Part of a small language model's weights.
Architecture: LayerNorm before each block, learned positions, no biases in attention or MLP, tied embeddings.
Each number is 128 + 32 x the weight over its row's rms, rounded and kept within 0 to 255. Layers, rows and columns count from 0. Numbers have three digits each. The size before them is the row's rms in percent of the matrix's.

# layer 3 MLP down (transposed), 1536x384, rms 0.12, rows 1226-1251, columns 128-255
089:141099176177089089104137098157114158123141100129164083145063132185140103080131097114112152105141079113100130067148099164101154105162133127109129150121148120174104105141085136134140083124184168134077118156150143112137165106162098131093138157129074110130067150114094096158125177153153162078144109131129141127156155146146089072144077104085138140142183138138157168117192140128122156129112
096:095099108096175161077118086132166177162071158150137160104114133087110112091111077128161094163133138133099137068130140111153103111143151095122095107171211095148182120109134070158107117111085121119153100091147163113155156116157079147037122139107169133064133183179130121119103167176145159144095136137219091078149147111133107057173157156135053106137152133123119082157111101097117113113147
092:104176107210085153106143166114132170057126115152090126145160094122097078149097144112161087128080142127137092122088186162107149100098169134126082141137208127113081120141113161118169122054179093109089119115095118149113205103130114167178125125136148078086169135127070173136076164111129146151136129114097114200120146115161149140055111101151155108140096132090109174091087170180142110098114
092:171124140101154094065119110104165157155106098122106217116103118175154072135204109124135110148156098111127174128160176064111137131157144118109136071038097127161111101102177077183074097108141136098115131182150173152123101163104130121121181121094092141128150091076125153164101148106120147096063124096145144136110094123134126102082148190153108063189074126089058073142088143111136136104096
098:185113106098158142112131057085116115190178146136123097145090101056087103173170108106140126056116149105092069107085130104096137125145098161138090115155155147090063138145127152160159163056099157099112108164136176164095098083184061101096092107126082112189135128146135116024116156103118172098111120114113124154083116137083098119120146149111166120154088100113096114160133103173165115049124
107:131145116102128113182081090122127086121170137109069167083101109196112173128141104077095167120123140181112127132059143114174077144132161145152154181154133130080110143154211122128153134130149138079141077073090122077158126110145118073179138146132105101107143128139124157195093117112107113150126156169126161115075124147089100105095133164160117168067101155164133090189103139074123122151113
090:150086109107127116153124113083137127204132137169162106097093127191126088122090123114130105107108116175138159094146173191085104121127150102120118130135132147099097139074141105120181107090135172105140117144059091090108161104148107153137129205215144128141174177133049207123079102139105132134152171059108110164153134143107139156129176134126056084128198092109046101141072162144121077156205
087:147136086154107146149124162090123120100168180125124148150136139150110161131134101132101153087138112180112137102127133127130150142126126128126166100090080135116110097197144138071142089150121116117098123132130160137128210204133134222134149099133103165125134106172092159105161132089082137151096094113152065098070157090110147173110185155090109096155105130126100086147145153162090158127170
094:123009088132148157122159123072175111176083185100097170101129053130127104161121160103171106190165063119088104128089102101151099113118114102159184158181061130185174155145121109120117096083127124120138087149083133162166109135124122110138104143141146157122176145147167112168118140155094104146124119096135111152126111124170083151124071125161095174143155175179082113110181055119103153170117
087:134121147143153168120105128105079071119142111115132127116134050145119064091128127129095145161183178127085151147085138112135179154114171190129092152094121100134147089144189037131130093124125139094123132209103103088135058151157107109120195085122144100089157084153132103055140126108113188115047128134099130193123176117092153157144143114098139140121128102146138091080137136126071155128146
100:133112131131110097159083166030140114063146086142109125140144121150178111062037141107172081044118135099124171096136154154125101093157129163103202150174164134117165152153107139190071144160191110089191081099089083084167170083153151136150097167094110126162178124060120153145108116114129152179062106135123119128149119113188153140102127127089093116115106117132143140125138146120150118197162
082:134154090114144171151082102095086094074117108114145197091189147105192130131176164118147084143134167130100138118164127131169084117124165098148063122190159111163107109124157145095125181117095115145123111089101166117127198122131129179152093065160150137130099136078077126067194086123077141171108127146130134121116084171126163147129131098113032129161152139172125111152124139091137112062107
089:088209065151105112148129195178031104158079114158134140190113168088105138088147188154085077108132124180130037174114169130166113144111177112136183154053082156103141210192187156144142146117065114111169162115102127125094115116135093120106133097146137093148140137115105096101107186107108145090131170154155124097135136135143132137105091171169143139098122157149164130109125101078168149092124
122:144110143095090139090132098124088121140072173139108209113160069158094135158173136131115115161110134118160110107075150172149105137079107120090111124099064130078074143139158160158167161112056186170137092177186128136191162100135120143141133129152213151084140165141128126170068169152128158133109169131197151128078171150101138133116134132123174162178163163086165122164115158058129069142074
102:109037104119157141090182120139136148126166225076122145098137115051174138075108186145110110142177076108178090124157099140112144099133125159097114166127109137136134153123123178134134123108135116154097123124081110083122114179143101165187142185125056113138174146092119083091082136196179154120146168202152144158106101175129153147079129120131133044140102022138105169126143147158160143137109
102:121108158100132171137154174106140106152090127128126092120158134127141154149184128111136133116099091087163144089146060204092105111151118175101095132123137135180144078108114121076154207071084115139158112176113103121169120125132129117061091142186138110111091121124154156084071166148093107112033085129124170118140147150111105124131106104122152136157145068136126150149087148131089131124137
102:161109207114115168053124129107127159164113108091139150121150093070095142119133138129157134101102121093098128136151103118112139183140148147129135124112113153160145121122123147135155121128101144158160121100081141155113101089082098144149096133105124191126157147113126144133110088123111155206152130063110140141115151165170182096159093116043126126182093119119090167113122119106081057127139
097:139068127179159123089107083162144107153117125174142143135159167087194116209186136113180105135166141143111147109109137106098184141088102220157162152119161094136120128084100117151121141138134096115142072044100125117114119125145165092150122145162127108136119125098113115174120143161115146115117063128176075099121122107130122073131140133121110132176143095082145137157127116102159152134086
108:174096126152082119157164105122156173117138120116134129136128107157091128129174119166180173128113155094157122071106117123114042122039119109090060168117130132124128102111139118172172190087094141200143127155085088175091132091122099119078116120119154180132125140067105176160135160167087130099130154175152150105083098142121124158092150103124143134141130071103155062165101110064141081133143
100:137157115119116168137166154117073154158111156100109120129105100088088079149113070197099172081135064200095144169100132097140172105108084127125094084164141142083080183120106176078149162127129135107070188174171130131060151112164064160107153092103144123123125105129120062110125171147166146139144138133130128132118054130184092088125128135119155109134130148128206164142151131094149136133097
098:090127165131114164113141168119113145093150110174090191115169110122107074039079118143103181115122095084142165095103086101140098143142135119123156140080129121140164128114155150123134105151157060111158192131156131116147114159173152139085155165176139168143171108204184113204129157102132125136129158099089125116139063128100138178116098121113162122186124074120112122119110135115094159127100
090:093093112129124138140173179144146089149137175167148126084100123208150121109102150095117077128167076113074141083113129109170100138097122122142169130102071166090156133186128157152173129212151174151155089152138112122117160153119155146120103129066168140155117115110074137201101113133134081055073185111109134135130148113140136122104127145119159116114127125082098121087103104109123127163108
103:098164139090175097120131052113079086123095188126133118092140169154126127185054154110194162115149147149128091096114140094166142139130151137164111117069127140150185113184144107105159127124122148128129072088158119185151122107097145125143059143156128171108158111153111111153114052119138206115145166147155105135158137110126111153103145148110078163114132096121145092105117165134128138107147
084:112102096170168077101160171178145058114144174112121120124179176131112066148117085131153148122101155135111103101142124150127162146129064134144111125103135053129107145096101111127089191113125195097104130087167168180044114094180128116137065093121120162133124111132115132151109105112137122138107065135150121130161153138173155089128147125187134158146171050115116140127140133102136181094113
123:072115153129107208140124143152121132112185115154103123132121056184128138160182188105196128099127094101094121184107152111105114158135126124126194163134093135176131095151118136111077218130150097144123131155124122165152177099134192112135126103117168141154154168120129151178109136157141159106151113045149122117107181119079185147111148119119134120109113080115157113140093151077075128207143
084:103040123127172113135150111148157104071133142094157086180147154116092122129124180056137112125123100128094135091130131136071141085134123121137050079151124142108121087098111089110205155125060118142128132144151150148154163174150177104126159155134156093139053128097084097110076081095162105133118188140148164123045072116098169155134121154100129102145116131135120063140093112128110095114084
# layer 3 MLP up, 1536x384, rms 0.128, rows 1227-1251, columns 128-255
089:109114174149146116154098076167150145153137103136148143103136075097154085109155063173098141119147117173149083107142158123187124112088102157090148144129179154049133145079120097048159108152179110150138140118175104151182113159109107103136107182103185159088146124130125078108088079101131146104091186182125126104149120118129133103161126147113087135156074158140120155170086149110111084142113
094:151136188161156161142039170152131133131150088158119193128086128174122182116149083190100162083125138112091138097125091158134189174108118090149076191144089101113137091099127156107140141123100147151169141120131125101134103129119095118057073162138122158174116092121136072054186079086153099228127141100051138186115128166086120140071117084082168082122106144147126088149068091155122147052099
098:126181126109112129163143116098132138104189177142133029087121168102144128089108136131119133166084108082171083139044162141129186124098109106091112176226164119124120139099141182088148180093084138103187086130122083147148141128095143092100127169129146111153077146145161134140093072170181125093148173157084094137126085133151157140163131108103154176069128060157103133107135130082145118153105
103:103106133153187078143134088075077140130137154115066101104112233181117100119109144125107166156109167156125134077124093177119149115105105097105153064155128133074103166093202127074114139131159124141159082094096149118148127103067115155123130168107134171083165130154133122099109127199132151131151111103145141068103151171135150057113071092156149159073109133142081156104097138164070045094101
103:088160136131165126092136157187088172099190171087136099093147121152087117125172107113167134182132131103093108124172122207070157118120151116135148158132087162175144112144175108110102133101139127140053101160092168202115121141141118168138171147133063092091161104111155187172168151178113084113113153076116136128133123135096094150140114120124155185154139097171143184072083191141191174075095
098:117156153182087156090115186142065089097076209144102097197116139149091101099108140127132155132124116098136117162106071107153146097125132190073145076123162088106110078162131104207135060079152151104103173077146137151114120073170169107158121117067114132135149146074125114091123102182103067146134069170154166164148115126157162108108112137128121137110046143129114174196157090112124155134080
097:097143169104123132080157098080068062148123125143056140150115126140073155115164151108099172087136116139169122085123019139177085171131148124101117141136139132162189128132099143182116159163106128092135135129101115139129101135128124075132149121127103137171175176114192174184156157134076134083159090141133187060133181163120084114158171125075119120102112105088135143097125151167075163173149
104:167156113120100158127117087109107138130102146127152119140128124176149106136197137164146159206140143105112150072115142143139125084146121116178186132134155086193095155169098062165092145166081111157194093130161136208098110132119184102143098220158085112184094094138119086120182138112148098087156136108111106179180135149093120140112179134064188152119133098156115121115121066097140142112111
087:182114106078109147135073116121127041159007141128139177102174240107128165156111100187225146102126028099127109105140074117109113116118168136170126165133129157135071180110081147163132108115109084190097118150146135136133111100121130150132122144133150133185110137092167109114136123154111132075200209137180144130076141140226200114104162136155096152097137130093134131128133138127176098134116
088:124131100064144070125163103123110170154156144177125117062108173173137057187146169144099139145110101097160132203117183162167181154106165126156123135121108185085123174106169103096105131185139116178110122150139144128111124218149134124114133116089142131091114078121183187169041128157109175125157177125133106139163069152195109141122098086123100116176122137123133125097105096068115125106107
098:183091110146127127090094159133165091126096129086176124135137090168140102153105100144089135137146148075090144151108095161178163117167164126163137093054097120182068096144147146150135140135138135140140140123154160118145094122081114107137123169112080145075125085139122141113081145150147105169099125131080051139134114058145113100095112134203178148111141152116135108120152120079055175150129
093:137099180154166169231138137067137074127136077085146152081135101183136141194155064166136160141150133133152133159096155086139138107143070136066100116121141139162080105078089183091122087197141150127100171119160114097101097130148165100127177149124124159129145181148144157113165091090131096139185127159104105114170138111072183125107123105082095113158122147127147148143121161164157152054129
136:124078165153104110124112160151060126141125151098164117104163118073121087178104132138112149108179125174148016111130110115126084087118165130143168151121126112083103120119230094113152046177169157188092123169074153194131099196114094099148094139100138097100177117095140105130111089170068107070146096128115148140123136084152143145109157152113141170100134109151134194090131103105192177111111
106:127118140157144133128062084133117188111094089112167114101108139122166088151124120117161137088149095132079124103091203104055132115068126106152139090098119136078165107127127100119167166159114160072103111105096156094132135132089167125083167081088180149121184096134118188132146029105105115118127106119071135092103128140081106120131122126153107170069163192145136120144071086118131104069086
104:110076149093104136082136115111110133200062127127133110054106130132150128151080116186104127190129113129138145118082138132156102099086163103164141162130162099134086190152144101142127165188131150128174154120141123123108142134124097172128114176081151201043225089114093096090140163144175080153133111177149149162120115139141148111136110118096142192141134137132120153108095114126093131149087
102:133114170118127117115108114128049096041111115122129103092070164102134138111199154132164144102136154120170210124170144123068122105107130175124110102077143120166127140093154073110170120114072115131124094097129153075100166058125124147113104117177135109083116204094135082103110130123130146130154152138101123092134140146150128150169157097109114124137161100106158134086122090140124134145159
098:118117163082163121122103150108114124086116123084127137137147119122072165133142170150131150176180137120155134158105105107134092113140179056039167202140089141118144099089125133127127162135093082160128162106090119126143136074158143083106128093101109147191154118197074129119169136112110084140135075135132147144166109110100161144129128120090134199129136164164088117138158140135100056143097
112:159091102103066154144126107159139207134139100151083147134145096103101136139118129126159164108146153120111137105115188135136146196162108051144179110075132133217113129110117104114078155140134135074205134136134085149138165130099095162102190104114105137122172125128058157145107183158130136110142103107126129095136121177089109171139135153128112194134143129057150105091080108194065152132147
095:109137161137117147061155120163164068098112108170153079139137155112185118101113174096148055105140151142092160209135119145094145175197089120126188139101097156146127105178100093107132174095130151137107075111079099102138149150164085108149095121093127059161152167141169134091142117113124167187106183122111159138129166123169119091144119127150156175170117113138065093088131136100088085186152
109:103153074094076068072080138110097194126114100115189143113089119110104092137111132140157155164093102164114060089129115118168153134125127060086157156125196148131046164108117106169192111198131107157133080152103125142126123080092140120171117152089137155108097124113139106075097074090158119130155152099085147137136214134141127153147135154122148151135151127156170078067098164093017100157073
097:218083139119153112145104006098115091145154178118151144169116071125073142147162114107194151149045144106128141136184084113137102106124106144174080156140155112171147115090125149134170153100209091132089123195132123172131090189112083107155192126127079148167099140132136113092151112140135120067166107070074139141182128124069130110160151117092133127132125138119135162119103129164139135136113
099:172105153193194158104101163223105112093114136097122142094127078124142106122149147140086105159121182174045152131165131141092144105061099073147194103187079056118094135158143112105096075103128118224126081129105115115110069135126136088123161169124113117049107148149153129124129105158087113100175086106144104108136146137206126140104112142124175153056127113099178171160131122113143151214126
088:164169080101138181125114129102105245113140156165114129130082097031105174156142120200115131130128221117110130149106105114187088123180171086102123091131116156138156133135157084122126119120099066101146106131105144130165095125132153122174125114122089099204160104124114128100129167146140149125130094132143112145140108130169065109090116160167098072119147141160085152136086167129112052136106
101:136114086152101124098126177157117121131123107155138089129110181153143110150189157116125126130074134105157135121170118090165134096087150072166200055103148136109092087101156106107142062131161122144148168032071090105150141107147105079179065084118125110124148141138109116162112147123119107202098121091121103191065092093095171126108117184066132159098105149123159113131081083100114125113158
102:132165135148122093079082113134169141088151140135131144121121158114105167149139111150089162130090180155123128106109131147192132169160138141124157109054194141164207125147064160101135082114092105106121170119133130075105037061128072097109095133193146082148066148161159122128135170135154121162097113079107157041141204092129134099141160136157127153136173106114178053176147130130183111125136